Weights of a small transformer language model: normalized queries and keys.
Each number is 128 + 24 x the weight over its row's rms, rounded and kept within 0 to 255. Layers, rows and columns count from 0. The size above them is the row's rms in percent of the matrix's.

# layer 2 MLP down (transposed), 3072x768, rms 0.00805, rows 1530-1565, columns 0-95
size [ 93 101  93  96 102 103  97  98  94 103 107  97  92  99 102 105  96 101 111  98  95 108  96 101  96 105 104  93  92 102  92 111 106 109 106 100]
[[ 98 110 141 139 121 149 138 171  68 134 139 108  80 113 123 101 134 116 139 134 102 158 105 122 138 135 136 150 115  90 147 105 106 109 126 119 140  96 115 158 122 106 110  84 110 110 168 126 145 126 101 139 103 113 184 140 154 162 123 151 119 129 113 153 138 166 122 146 136 132 165 124 121 118 109 157 184 145 162 121  98 140 165 115 123 121 141 138 104 119 137 140 146 119 142  98]
 [146 123 145  93 116 143 151 124 108 189 128 149 149 167 170 135  84 136  87 115 155 129 163 169  68 130 131 123 125  91 150 121 136 122 117 115  81 148 132 119 156 175 101 113 113 109  86  98  91 129 145 109 150 142 105 142 106 131 142 110 120 104 152  85 110 140 108 136 100 124 132 133 121 110 119 119 132 152 122 152 162 132 148  74 100 134 144 146 130 144 158 105 138 121 110 133]
 [142 100 128 184 143 125 128  84 147 134 174 145 113 129 134 104 106 181  99  93  68 157 124  84 119 149 109 123 129 168 153 162 119 138 111 138 143  98 136 113 124 145 101 119 114 105 152 117 100 127 125 140 113  88 126 152 140 137 130 139 135 136 113 157 184 121 150 122  62 161 136 136 111 160 153 121 112  94 188 105 107 121 150  90 132 153 165 115 154 156 140 122  67 136 140 144]
 [114 113 125 152 122 153 145 160 150 131 142 120 138 149 119  86 134 110 129  98 165 145 166 143 143 130 145 117 138  93 171 115 138 125 120 149 104 131 128 125 101 138 114 107 160 130 153 157 114 118 111 127 139  65 126 120 114  93 148 133 171 125  90 165 109 166 123 119 128 137 113 130 132 126 116 135 171 122 133 113  74 104 137 117  90  98 125 118 120 141 105 160 156 118 120  85]
 [119 124 142 100 157 166 124 139 120 115 127 138 104 120 100 135 126 127 152 106 175 134 115 143 139  88 128 138 118  92 124 131 108 111 125  86 128 154 106 109  90 106 126 139 123 137 116 132 127 151 159 172 123 149 113 161 136 129 173  94 121 122 116 125 126 137 138 154 109 100 143 104 118 122 113 167 143 161 134 147 192 118 134 109 142  86 115 135 103 154 150 157 139 106 153 116]
 [125 102 107 115 150 131 157 107 115 104 211 123 124 144 130 133  81 157  92 154 133 153  94 161 128 130  83  88 136 122 133  87  96 146 159  74 110 139 129 120 139 149 140 148 158 110 166 108 121 113 148  89 125 134 138 145 106 121 136 124 114 115 143 110 101 147 104 116 109 123 156 115 161 122  97 169 112 108 120 170 189 137 149 101 145 142 140  91 142 136 113  53 127 113 157 126]
 [ 79 129 178  97 114 128 113 158 133 146 164 178 108 125 130 140 142 134 110  86 182  94 131 133 138 131 135 103 101 152 108 110  98 129 155 111 156 152 116 130  88 195 144 135 127 146 103 124 148 128  91 158 143 121 116  95 134 121 132 123 117 124 126 144 137  93 100 104 125 144 197 128 130 161 147 167  99  98 144 149  94  86 145 129 107 138 108 125 154 106 157 116  96 127 137 117]
 [134 130 140 148  80 132 141  92 109 116 134 172  73 105 137 134 157 127 147 160 131 146 145 141 144 128 141 122 118 103 118 110 131 110 156 157  82 160  95 112 135 126 140 160  98 151 131 167 104 115 141 104 113 150  99 145 115 131 125 149 106 130 139  84  96 142  95 141 145 138  95 118 139  92 102 165 138 144 119 123  95 108 100 146 173  74 131 119 123 156 146 147 101 138 126  97]
 [159 110  77 188 123 121 109 165 176 141 121 134 105 167 137 162 127 124 154 132 113  87 117 160 157 188 176 157 133 137 165 154  91 130 151 107 128 146 127 152 117 127 130 100 130 100 156 133 109 164  93 139 158 123  87 129 134 114 102 131 128 115  93 118 120 135 119 151 150 188 146  97 110 137 144 149 122  80  77 126 140 150 151 138 140 130 111  95 122  83 116 152 111 115 140 135]
 [145 130 132  99 164 150 123 113 114 130 111 125 118 147 130 157 111 149 122 134 127 130 121 136 131  96  91 133 130 117 150 109 147 123 153 181 136 107 130 147 138 114 149 106 138 139  49 123 101 140 154 141 125  73 125  98 117 151  90 108 111 114 137 129 113 125 115  84  87 144 152 154 134 115  96 120  63  96 133  83 158 108 127 155 127 138 102 133 144  86 108 151 116 125  92 152]
 [164 138 159 123 150 130 144  97 126  92 132 161 127 107 100 148 134 114 102 148 111 123 149 108 181 144 123 134 142 132 151 135 146 123 122 169 125  82 135 133 139 153 124 105 143 114 101 115 133 150 116 175 136 138  93 155 152 130 140 149 125 136  92 103  86 109 117 149 139 159  85 136 123 113 132 106 173 146 115 176 131 160 122 122 122 112 116 168 174 109 112 123 134  95 156 170]
 [124 119 171 164 157 142 147 125 123 102 147 110 158 120  98 129 174  94 158 121 124 137 126 102  86 143 122 122  96 130 131 117 123 125 141 126  94 119 131 181 147 138 126 115 114 155 140 152  72 116  99 138 147 151 152  99 178 142 125 134 166 119 127 120 162 125  89 113 129 102 123 165 111 113 152 111  99 133 132 119 109 112 147 114 117 123 160  92 132 167 180 126 134 148  89 133]
 [181 168 157 150 143 152 127 124 131 143 155  94 141 120  99 109 160 112 168  99 129 141 162 151 126 131  80 166 103 110 107 118 138 107  98 124  92 115 114  93 137 104 136 152 121 102 158 135 100  70  87 151 149 119  97  83  83 112 122 125 140 137 141 140 131  95 140  80 119 149 123 131 132 136 135 110 123 111 155 147 165 164 104  90 133 160 151 116 150 141 123 149 105 144 157 156]
 [122 127 167 148 141 136 103 111 117 128 102 144 126 145 122 111 128 116 145  99  66 128 140 137  88 103 104 124 133 137 117 141 112  87 141 145 141 122 171 124 119 117 175 165 164 125 155 120 156 123 116  97 131 118 103 101 130  67 149 122 125 119 172 136 137 159 130 133 149 140 151 106 108 133 125 166 167 130 145 131 113 143 104 132 147 118 138 155 144 106 132 165 149 133 132 142]
 [149 150 134 175 103 115 149 125 132 129 101 176 175 142 136 191 122 123 116 140 102 131 109 150 125  99 105 100 127  97 178  92  88 184 144 154  89 109 173 150 102 118 156 136 134 159 103 107 135 148 169 107 135 107 108 142 139 127 116 137 100 157 136 119 126 168 120 137  78 125 123 108  92  71 101 165 147 120 160  82 108 151 108 129 137 141  78  84 149 129  74 118 150 149  93 127]
 [115 122 125  98 160  99 152 142 134 127 117 137 105 110 145 125 126 123  65 126 142 133 114 177 117 113 140 139 158 106 161 145 139 117 119 143 135 123 126 144 113 102  50 114  78 165 133 128  96 144 136 130  89 137 105 125 131 138 148 140 144 119 126 100 133 144 112 118  99 142 126 141 129  92 134 116 118 133 184 139  84 179 129  89 111 147 120 147 135 131 119 143 115 135  75 106]
 [169 134  98 145 140 129 149 136 165 111  94  96 111 112 145 157 118 118 151 135 163 139 161 124 125 136 130 110 153 116 138 191 119 118 146 140 143 118  55 157 124 145 123 112 133 132 123 161 131 133 116 117 106 172 142 105 114 133 123 112 129 120 112 131 128 156 123 148 111 148  95 116 132 124 107 132 145 139 127 157 121 134 120 134 124 105 123 102 101 141  75 149 133 153 164 140]
 [136 148 104 125 137 131 123 147 125 131  92 131 136 139  89 101 160 136 124 136 141 131 127 148  97 132 151 133 118 138 147 153 127 102 116 151 142 116 156 105  94 154 124 121 147 145 153 168 149 167 158  96 148 160  82 128 148 129 158 167 108 135 132 104 157 123 166 120 108 137 153 153 102 147 121 128  80 124 129 142 110 139 164 118 155 121 136 174 138 138 108 124 142  70 106 148]
 [102  98 121 186  91 161 166 127 144 101 106  76 143 109 101 115 123 165 136 100 140 142  94 187 108 156 168 154 102 126 129 106 140 146 143 109 176 157 103 119 142 166 127 101 113 120 141 142 136 154 140 129 108 117  92 117 147 107 116 102 149 108 144 135  99 121 108  83 153 119 104 136 133 174  84  85 126 141 130  79 126 128 111  86  80 137 123 118 158 157 123 169 127 135 128 146]
 [142 144 149 140 125 114 137 135 139 140 120 121 143 168 137 145 127 143 118 150 147 150 124 147 106 133 100 147 157 116 122 101 109 153 149 126 149  85 118 136 136 133 101  98 105  87 130 129  94 113 143 140 142 114 148 110 114 135 145 178 128 163 122 114 129 129  92 143 112 140 153 150 182 116  89 154 131 107 117 133 169 126 131 138 127 170  95 161 113 141 116 125 104 122 120 131]
 [220 121 107 141  93 144 127 129 146 136 144 121 121 166 133 131 112  83 140  83 152 141 156 110 112 108  75 104 160 141 151 115 148 124 102  95 142 125 194 123 161 142 117 111 142 151 167 143 113 185 148 138 106 138 136 167 164 102  92 155 129 113 143 160 165 108 125 135 166 124  95 149  95 120 112 135  81 110 164 141 124 197 119 102 107 164 128 140 164 146 133 163 120 110 155 115]
 [152 107 212 176  94 134 142 139  84 118 117 124 155 163 108 184 114 133 117 127 153 145 124 115 141 122 115 138 152  87 139 134 120  87 122 121 120  59 134 122 172 138 146 116 103 128 163 176 120 123 126 129  96 121 112  93 158 125 185 144 122 145  93 124 143 109 132 134 159 117  95 139 138 117 125 107 143 130 141 172 137 131 178 111 165 119 149 118 147 100 146 127 144 165 111  90]
 [176 164 148 108 130 110 116 149 117 129 114  93 148  89 128 114 123  86 111 137 130 141 117 110  98 101 128 167  92 161 100 160 147 135 120 143 186  99 127 141 126 111 113 128 106 112  99 160 107 112 148 122 147 176 122 122 147 130 154 146 140  82  71 139 141 129 110 135 124 147 120 102 116 155 147 136 141 154 118 135 134 117 144 128  82  88 156 176 145 137  99 144 122 135 163 113]
 [101 102 137 107 119 124 130 123 139  71 112  92  82 153 145  99 177 130 113 144 126 154 114 149 125 117 138 126 113 133 117 158 124 139  76 117 111 141 150  87 123  71 134 137  81 179 158 146 127 101 145 135 115 147 162 148  77  70  71 126 117 128 146 147 150 113 149 112 138 162 103 145 117 127 155 131  98 133 124 129 140  86 108 119 173 126 130 116 132  94  94 147 121 114  99 103]
 [138 127 174 123 148 152 129 116 110 139 127 133 119 147 101 153 116 123 126 148 133 141 138 135 166 113 154 114 114 156 131 166  95  94 103 135 139 129 108 101 159 109 117 159 142 106 142 134  88 121  87 141 149 124  94 140 139 139 187 100  68 101 155  88 116 121 112 114 104 169 131 140  91  92 109 119 121 150 100 171 106 122 139 134 155 123 108 158 137 166  99 124 102 126 108 121]
 [116 122 162 150  73 116 126 147  94 121  86 122 140 115 151 130 122 131 130 136 102 157 109 101 133 121 109 154 173 149 143  98 144 113 144 132 131 126 119 115 150  94 125 118 114 148 159 154 108  86 116 181  85  84 115 113 153  90 158 117  78 121 141 146 124 137 112  83 109 185 155 168 137 147 123 119 121 152 133 122 146 100 113 103 138 124 148 138 133  93 121 135 140 136 178 122]
 [113 104 101 196 106  96 135  95 113 161 136  96 124 118 111  86 114 127 109 163 121  92  94  88 109 190 122 134  83 180 128 131  96 159  88 130 152 139  89 134 137 109 119 146 191 111 176 142 114 161 120 151 111 117 128 154 119 137 126 127 165 120 185 152 157 123 106 101 130 124 123 121 123 143 108 169 130 133 106 133 147 131 143 160 133 120 114 107 161 146 115 149 175 130 147  91]
 [160 140 136 163 106 139 151 105 106 173 109 154 135 142 103  89 134 101  97 155 172 118 122 159 118 136 137  86 112  90 112 115  90 138 161 108  93 143  98 148 118 100 133 139 128 177 126 135 125 140 151 150 134 109 161 133 125 168 147 141 137 110 100 130 102 144 152 124 134 153 112 107 110 133 149 105 156 154 117 104 140 112 147 168 139 113 136 163 115 124 114 142 124  99 143 109]
 [134 129 132 181  93 123 135 128  79 107 153 139 138 174 131 128 115  86 133 120 144 162 130 135 132 106  97 142 143 121 116 142 142 155 146 158 141  86 155 160 154 148 124 120 112  82 154 146 115 150 105 121 144 148 137 162 124 113 163 184 119 158  91 139 116 130 130 131  99 122  96 124 148 106  92  93 145  75 108 120 137 154 138 118 149  72 163  76 124  99 155 113 155 148 136  99]
 [124 158  89 120 101 143 112 136 148 128 136 140 136 104 114 114 139 160 114 150 131 156 139 145 132 135 152 140 142 129 139  62 130 130 136 133 135 159 111 143 154 158 162 141 127 134 101 126 134 129 123  73 118 130  97 171 123 137 130 120 102 122 141 118 134 141 151 135 163 126 129 145 148 125 151 151 138 131 128 163 123 104 117 151 128 149 148 129 178 157 125 147  97 124 100 167]
 [ 71 153 119 143 132 156 101 150 129 161 104 110 135 100 158 131 133 126 158 168 124  98 126 164 125 158 141 104 153 116 159  93 154 122 130 125 149 150 147 104 157 134  85 140 103 146 124 135  94 136 124 111  82 134 172 167 127 107 135  91 135 134 130 136 121 163 140 140 136  85 131 145 163 142 104 123 134 165 121 132 185 117 107 122 127 117 113 154  85 129 135 109 117 122 108 180]
 [ 87 100 182 123 152 164 112  94 155 129 140 177 126 102 139 177 116 117  95 111 120 130 119 118 133  93 150 131 151 102 156 148 108 136 138 155 143 111 136 110 151 142 162 131 155 141  90  76 121 115 131 135 135 145 145 137 147 161 162 107 112 157 133 127 110 123 100 125  95 100 129 132 130 111 115 116 152 126 120 125 116  94 150 120 136  94 100 124 130 168 121 156 126 150 150  85]
 [119  96 127 113 159 155 112 137 125 131 131 123 177 128 110  77 125  99 163 124 158 152 144 145 123 109 100 129 164 108 166 123  86 103 113 138 127 158 112  82 133 144 129 149 124 110 147  97 137 162 145 145 135 172 149 156 121 123 157 122 115  81 105  98 108 140 128 168 140 161 151 121 108 126 161 135 149 148 142 137 159 132 107 150 113  83 142 150 111 135 156 150  94 117  83  90]
 [140 151 134 131 149  96  91 104 161 166 145 128  92 130 132 141 150 148 108 128 106 148 113 142 121 119 142 110 109 145  99  81 145 126 150 137  91 118 153 150 112 107 118 129 133 131  99  76 115 135 138 110 123 123 147 157 126 135 107 169 107 141 120 159 127 117 122  87 152  89 114 141 172 158 124 145 115 100 171 140 146 126 101 129 143 152 184 152 114  91 142 111 136 153 138 106]
 [151  76 134 165 131 115 132 135  90 117 109 165 133  95 123 178  78 143 118 145  99 129 145  98 191 147 131 114 148 122 176  75  99 126 119 145 134 125 103 108 145 133 120 122  74 147 165 134 142 136 126 122  89 132 126 117  91 128 113 132  89 134 120 116 109 142 110 139 132 151 112 115 117 129 124 143 154  85 118  70 124 100 147 138  78  75  76 126 126  94 154 110 109 184 100  96]
 [153  80 165 160  99 151 107 122 113 146 140  97 155 164 142 172  98 126 139 160 123 135 150 153  97 148 145 159 152 159 104 145 163 142 154 168  83 100 119 103 111 126 113 102 152 166 103 125 118 135 140 123 105 180  92 132 104  93 143  98 112  98 140  94 154 165 114 121 102 124 133 131 117  89 158 159 117 134 150 112 142 166 127  78 154 150  97 162 137 124 127  93 113  98 137 132]]
# layer 2 MLP up, 3072x768, rms 0.0162, rows 1531-1566, columns 0-95
size [ 98  99  99  97  94  95 102 103  95 103 103  90  98  92 100 104  92 111 103  88 100  99 102  98  98  99 102  97 104  99  99  99 102 108  90 102]
[[118  99 141 113 125 101 120 138 112  83 120 145 184 167 117 142 133 151 149 141 121 112 113 122 143 116 143  93 145 129 130  87 147 144  92 101 131 174 118 106 130 142 113 119 111 117 151 100 158 141 158  97 120 133 160 157 122 132 154 132  88 114 108 104 142 161 111 122 125 135  86 140  96 125 102 130  98 164 116 131 140 129 114 114 121 111 142 107 123 141 125 140 107 136 135 141]
 [120 116 125  96  95 124 135 132 151 109 108 130 144 131 144 170  97  92 126 115 127 118 132  89 147 108 128  95 108 161 137 121 143 158  98 190 134 138 169 136  99 110 162 144 175 125 127 119 100 156 155  88 178 157 132 149 137 146 121 130 158  98 103 104 173 157 146  88 180 121 138 139 101 124 146 102 143 120 155 174 118 165 122 153 179 149 121 141 155 139 128 143 181 141 125 115]
 [120 114 130  90  93 117 145 123 129 154 161  48 133 125 104  89 134 114 151 143 139 173 166 104 126 158 148 163 109 121  98 177 155 112 107 120 132 132 112 158 164 110 160  96 111 136  99 125 156 130 141 129 132 145  84 140 100 102 131 160 134 167 152  93 106 142 157 162 124 145 124 150 114 139 141 123 113 107 139 103 141 140 136 121 157 138  90 142 109 129 141  88 125 110 124 110]
 [142 162 138 124 168 153 110  93 138 157 152 129 112 134 107  97  92 147 117  99 135 149 136 126 138  66 100 100 127 125 109 145  88 112 103  83 151  71 137 122 119 154 122 185 111 128 130 163 123  97 117 145 148 147 152 133 124  94 132 115 144 128 114 148 151 152 115 123 119 162 108 150 119 163  81  91 132 102 144 139 119 116  69 138 130  93 157 146 149 135 121 113 160 141 131 121]
 [161 133 109  75 125  93 105  91 163 122 122 133 131 134 160 101 139 149  95 120  59 172 130 156 120 119 140 156 130 142 143 147 130 153 121 136 101 190 173 109 128  96 116 123 146 116 148 132 125 166 156 105 175  74 127 147 136 158 106  72 130 123 133 129 103 170  89 144 104 124 121 154 125 169 147 163 124 100 111 124 120  99  80 135 143 156 132 120 140 137  76 151 119 137 127 102]
 [169 121 148 110 164 126 138 132 165 133 153 144 110  81 114 157 178 119 161 114 123 146 122  95 133 134 135 104 133 139  93 122 135 122 149 133 136 126 135 116 126 118 146 139  90  69 149 112 170 142 110 163 172 123 111  83 137 150 125  89 133 154 141 112 133 113 167 128 107 135 115 135 102 146 130 105 126 113 120 116 112 121  97 154  71 131 153 138 129 135 149 139  64 151 133 120]
 [127 134 165  91 118  97 117 146 156 109 145 139 118 121 113 136 117 121 135 151 146 134  78 131 119 104  78 121 118 124 145 103 148 131 131 134 164 134 116 132 149 142 144 153 121 100 108 124 146 103 138 152 130 133  87 123 146 105  85 113 156 128 134 145 114 140 116 106 131 107 129 166 135 134 139 125  76 110 145 105 114 122 169 129  92 113 133 110 127 150 149 133 137 176 110 130]
 [118 114 148 124 153  89 118 113 147 144 111 179 145  84 139 125 108 116 159 106 110 185 131 130 147  80 102  88 129  82 130 122 136 105 102 148 117 131 140 129  86 100 142 169 122 113  83  81 156 159 101  96 118 143 111  72 161 111 144  93 122 161 122 148 130 132 124 125 116 161  92 123 146 138 112 129 120 113  94 137 138 173 143 151 140 126  93 145 135  92 101  91  86 110 136 131]
 [131 141 142 130 103 164 108  81 136 129 137  88 123 119 111  55 147  98 121 110 106 102 132 166 120 142 124 159 116 142 103 143  53  91 115 102 130 135 167 127  62 139 163 158 100 130 143  98 171 159 199 175 132 115 156  87 115 117  99 137  78 155 122 114 159 140 144 117  96 157 135 130 107 110  90  93 111 135 160 116 103 142 149 140 148 118 163 126 137 105  89 124 115 105 101 176]
 [ 90 104 135 136 148 167 146 136 144 140 113 128 116 117 115 101 128 112 109 119 124 153 154 139 101 125 119 177  86 155 132  96 139  82  99 120 127 110 167  84 161  91  97 132 118 135  89 113 111 118 135 134 151 159 149 129 145  80 121  80 115 148 127 162 123 130 172 151 128 163 120  91 162 131 140 126 125 153 143  65  69 106 136 121 111 126 146 158 134  76 105 144 128  81  79 123]
 [111 123 115  93  75 148 133  66 151 111 154 115  99 144 105 106 138 132 130  70 116 126 129 108  98 167 134  85 118 179  79 140 116  97 117 103 132 120 165 149 164 154  82 119 121 169 114  69 135 131 151 164 113 141 129  96 148 104 132  74 109 143 187 144 105 116 184 118 131 153 139 108 112 140 141 144 169 131 142 135 138 192 152 138 109 124 123 107 107 181 123  59 113 101 110 108]
 [155 114 111  88 132 116 144 110 153 123 121 136 132 140 159 129 124 108 140 175 132 149 147 127 130 122  94 142 149 143 100 100  78  93 144 167 174 161 112  82 113 142 136 116 124 151 128 107 151 131 139  95  57 162 119 142  99 146 115 121 102 104 122 127 118 155 107  74 149 127 130 137  68 114 120 135  98 119 134 107  99 111 156  88 148 163 103 159 138  92 106 148 162 133 125 119]
 [163 158 137 155 163 146 143 138 101 123 137 121 104 141 111 140 118 123 137 141 141 127 116 151 139 124 138 141 145 143 138  42 127 116 163 128 154 142 106 109 123 119 131  78 116  93  87  27 116 114 128 128 181 111 107 132 104 136 188 155 140 111 112 141 177 149 112 119 136 106 152 124 133 134 109  96 126 127 154 129 123  93 109  99 143 108 124 121 104 123 140  89 147  92 127 109]
 [125 157  82 125 165 163 103 102 108 127 101  98  93 158 144 113 144 181 105 102 133 142 114 131 108  66 122 158 112 142 152  99  78 162 119 129 145 119 136 130  97 114 140 112 125 132  90 110 151 161 153 159 145 146 130 123 130 104 109 112 158 129 164 104 109 164  83  86 127 109 108 124 120 138 120 138  99 117 128  98 128 168 125 149 129 116 108 118 125 171 133 142 164 160  89 135]
 [141 114  99 117 145 119 110 113 142 124 126 123  87 119  99 149 108 149 103 178 124  92 126 153 140 127 187 164 144  80 125 109 114 141  69 121 154 118 109 129  82 136  86 167 123 133 137  96 100 130 123 157 143 145 155  92 131 146 155  98 145 140  87 134 115 105 163 122 145 120 116  72  84 147 105 101 103 152 151  95 144 124 145 129 100 140 144 114 116 144 137  79 116 177 149 153]
 [106 145 115 130 141 124 144 149 181 112 145 133 145 167  95 151 112  99 133 146 166 106 153 133 184 132 133  99 132 141  73 139 179 123  69 120 151 130 121 153 121  96  80 144 110 129  95 123 132  98 144 145 154 178 161  97 101 129 119 139 154 139 137 138 115 132 124 107 138 139  87 102 112 113 104 135 136 161  97 108 132 143  90 138 155 113 140  95 103 112 121 154 135 143 127 134]
 [160 126 124 160 178 140 107 127 103 152 174 152 156 125  92  93 127 116 127 100 147 119 145 145 156 138 140 167 127 112 157 171 151 112 177 124 124 143 150 122 119 107 120 113 117 168 140 127 151 127 119 102 167 118 153 148 154 144 152 132  91 158 133 126 160 142 170  97 121 101 146  87 112  94 140  86 143 112 179 128  89 138 108 121 117 137 131 128  99 120  76 159 158 111  94 117]
 [135 115 128 118 121 136 132 113 146 176  81 137 125 138 126  98 139 132 154 100 109  72 116 120 130 143 135 139  75 139  94 144  78 105 174 107 150 144 121 135 147 169 165 145 141 124 117 161 142 153 113 131 127 168 137 124 132 117 103 155 119  95 106 147 130 158 110  87 144 112 173 114 116 141 143 109 144 142  94 104  89 169 142 168  95 121 119  95 129 144 133 139 165 107 107 136]
 [110  96 113 104 133 114 145 130 122 134 140 148 131 101  89 141 104 139 103 112  79 123 137 129 161 104 135 114  69 150 110 143 142 151 122  69 121 137 137 118 107  88 116 127 117 154  99 141 171 136  86 141 135 128 131 116 152 141 136  75  98 127 149 130 165 158 146 149 144 145 133  58 113 127 127 121 100 132 105 124 134 104 132 174 108 137 135 143 133 144 171 140 131 135 128 143]
 [135 108 122 119 157 146 151 148 128 123 123 155 148 109 133  91 161 162 130 112  97  99 103 172 141 132 103 155 118 155 110 143 167 106  85 113 108 156 169  92 101 126 122 133 134 173 110 140 123 164 165 108 164 105 161 143 123 101 156 161 136  87 169  97 154 112 103 128 146 101 126 150 135 153 113  95  83 114 134 167  81 168 111 155 140 154 129 110 148 169  61 117  98 110 131 151]
 [120 114 146 120  96 102 138 123 190 146 164 137 137 124 138 141 146 123 148 138 147 117 162 150 122  98 109 110 149 127 161 114  90 128 141 133  80 130 117  75 116  82 142 140 147 107  94 134 105 130 129 131 122 117 166 116 142 148 162 158  98 112 132 135 134 147 133 114  90 124 142 106  79 133 139 114 118 128 114 111 115  89  90 111 133 170 101  89 155 146 100 121 133 138 105 125]
 [110 151  92  68 144 123  96 124  95 131 147 132 127  93 103 128 148 130  72 110  96  97 141 115 129 186 131 126 150 108 115  85 111 110 164 135  67 121 162 117 166 146  91  82 178 117 124 126 158  82 153 193 124 141 112  97 163 138 159  90 134 101 135 168 128  49 109 164 153 151 120  72 123 140 101  99 160 124 167 124 139 108 133 151 142 107 148  93 103 109 181 124  89 136 144 122]
 [152 143 110 134 156 105 142 121 187 101 144 124 111  66 140 159 135 147  91 139 153  94 103 181 131 100 129  96 158 149 126 116  98 141 119 127 150 127 119 117 119 164 141 128 105 142 147  73 123 161 104 147 176 103 113 140 102 120 100 133 161 134 117 100 144  97 143 126 169 147  73 179 121 144 117 133 142  91 107 104  70 143 122 137  67 147 143 115 141 159 137 145 152 139 101 140]
 [148 127 102 117 109 123 118 103 185 144 125  99 131 119 124 121 123 138 151  76  88 166 154 121 121 182 117 114 105 208  98 134 126 111 116 110 159 147 139 147 115 112  96 142 106 109 130 123 142 141 104 175 133 123 119 129  94  93 145 107 120 105 128 135 113 129  99 174 112 136 133 101 110 134 105 117 165 120 140 146 103 100 153 133 104  85 185 144 158  99 156 102 113 127 146 146]
 [ 90 160 118 136 129 128 127 161  98 140 130 158 120 164 151 125 128 140 112 141  94 165 145 113 184  90 122 145 100 150 112 114 107 128 117 152 115 163 113 164 109 177  97 142 116 148 129 140 189 149 141 115 121 108 101 142 112 144 129 150 100 127 109 184 150 128 112  99 152 147 163 135  47 109 139 142 142 120 112  69 124 150 160 145 117 149 125 137 128 108 107 113 121 114 152 142]
 [168 104 124  99 126 115 156 119 133 160 155  80 121  67 117 134 165 156  80 121 117 175  95 143 146 134 177  79 130 153  99 107 141 158 105  89 158 155  86 110 170 149 132 118 166 110 152  68 190 130 116 162 143 113 122 128 114 154 125 134 126 113 108 155 170 151  94  87 120 151 125 121  72 162 180 139 106 136 120 119 121 139 149 126 140 127 142 132 128 132 121 119 149 133 118 139]
 [144 126  86 106 155 105  88 122 124 113 125 152 139 130 126 138 165 153 129 115 107 163 111 144  80 133 121 141 133 176 149 159  77 143  81 131 101 136 120 149 137 114 113 129 125 127 156  57  94 107 132 194 117 135 129 111 141 153 166  99  63 134 132 111 104 150 121 122 164 171  76  85 112 110 162 115 154  99 151 107 121  94 123 145 144 144 110 110 124 157 103 158 142 110 122 142]
 [137  89  98 124 137 173 113 113 150 155  94 159 122 123 110 154 156 132 169 165 112 123 126 116 105 136 135 168 154 156 173 116  82 136 126 121 130 108 125 148 106 126 176 120 128 143 120 123  98 100 111 173  82 124 139 132 151 124  85 139 122 185 111 157  98 144 144  93 127 147 124 103 110 124  96 126 118 107 105 135 126 148 110 198 169 111 109 163 119 139 104 128 157 116 122 167]
 [137 162 117  90 126  82  47 159 121 140 137 125 166 127 135 122 113 102 135 103 135 126 135 118 131 157 154 143 148 140 132  88 116 147 115  96 175 104  95 136 132 118 127 143  96 104 108 151 159 143 139 144 133 113 119 180 119 123 164  90  94 103 111 161 114 118 154 104 150 129 105  94 118 138 152 152 151 120 118 113 143  97 115 172 127 155 174  94 116 131 154 151 105 135  94 128]
 [132 151 103 101 101  89 147 127 113 159 180 153 142 152 137 122 160 136 135 105 166 144 126 164 131 169 108 115 134 121  81 135 155 125 143 108 120 166  97 114 132  78  97 124 143 148  91  83 153 127 119 143 102 177 145 141 132 126 133 151 182 118 130 151 114 120 147 114 132  93 108 135 146 143 132 146 107 100 103 117  87 148 118 157 133 108 171 117 137 135 120  99  86  81 131 168]
 [123 133 106 161 126 116 156 144 137 110 138 139 158  59 118 121 149 115 128 143 123 144 108 140 191 120 124 131 119 183 106 123 146 123 105 151 172 150 110 179 141 166 170 122  72 101  92 114 130  89 140 155 127 136 131 133 128 122 141  82 132 145 105 138 171 109 141 135 107 106 125 181 182 137 137 108  97 115 164  97 118 157  79 142 107 140 130 126 123 129 135 145 118 128 101 134]
 [118 123 156 156 114 145 142 179 171 120 149 116  92 146 110 138  88 120 135 118  78 119 169 117 141 164 105 111 132 137 123 132 130  94  85 138 102 136 130 151  92  87 127 154 124 139  76 122 122 125 110 139 131 129 138 111 143 107 124 158  63 112 121 157 134 125 124 100  74 114 129 154 107 134 114  84 118 125 141 125  84  99 179  83 135 158 125 122 113 125  88 119 130 123 122 122]
 [148 161 159  94 101  94 124 149 163 167 149 135 109  64 147 123 134 141 156 113  99 120 123 154 137 163 119 140 114 147 105 134  99 121 114 104  83 125 137 113 110  76 159 106 147 144 136 119  81 108 109 126 130 157 163 126 140  94 128 141 154 154 169 132 116 159 123 145 113  74 127 166 156 154  93 143  93  77 116 111 125 133 143 150 125 129 126 103 112 149 134 114 137  93 114  85]
 [107 104 142 129 112 121 102 110 155 165 124 123 151 109 114 124 147 104 144  92 147 116 114 138 159 125 158 126 129 149  90 142 143 148 159 120 139 160 140 145 100 107 168 134 131 104 108 144 131 167  94 127 159 160 159 130 131 127 131 130  99 143 132 108 131 155 147  71 116 156 113  76  82 134 121 124 118 133 116  88 121 119 121 122 116 121 113 109 137 146 102 145 125 114  82  83]
 [119 109 114 145 141 161 155 126 112 159 146 122 114 122  88 101 130 143 183  93 110 143 138 102 103 109 182 128 143 113 136 111 133 132 131 151 120 180 164 121 149 134  92 145 116 148 146 115 130 102 100 117 162 116 137 150 100 123 145 107  77 130 111 167 131 138 106 116 134 126  94 128 108 161 159 138  74 116 109 140 120 130 131 163 135 162 167 149 133 141 107 131 123 148  89 121]
 [116 126 151 128 163 131  90 130 173 124  90 147 128 126 131 120 126 148 112 151 116 121 123 102 113 105 142 178 130 140 144 142  93 122 107 105 106 120 163 153 107 109 153 119 134 170  93 112 158 177 130 104 138 137 191 134 154 130 109 130 111 159 111 165 137  99 107 148 126 144 128 131  83 112 149 107  72 110 115 124 100  81 103 101 135 146  83 122 131 130 118 108 157 161 134 141]]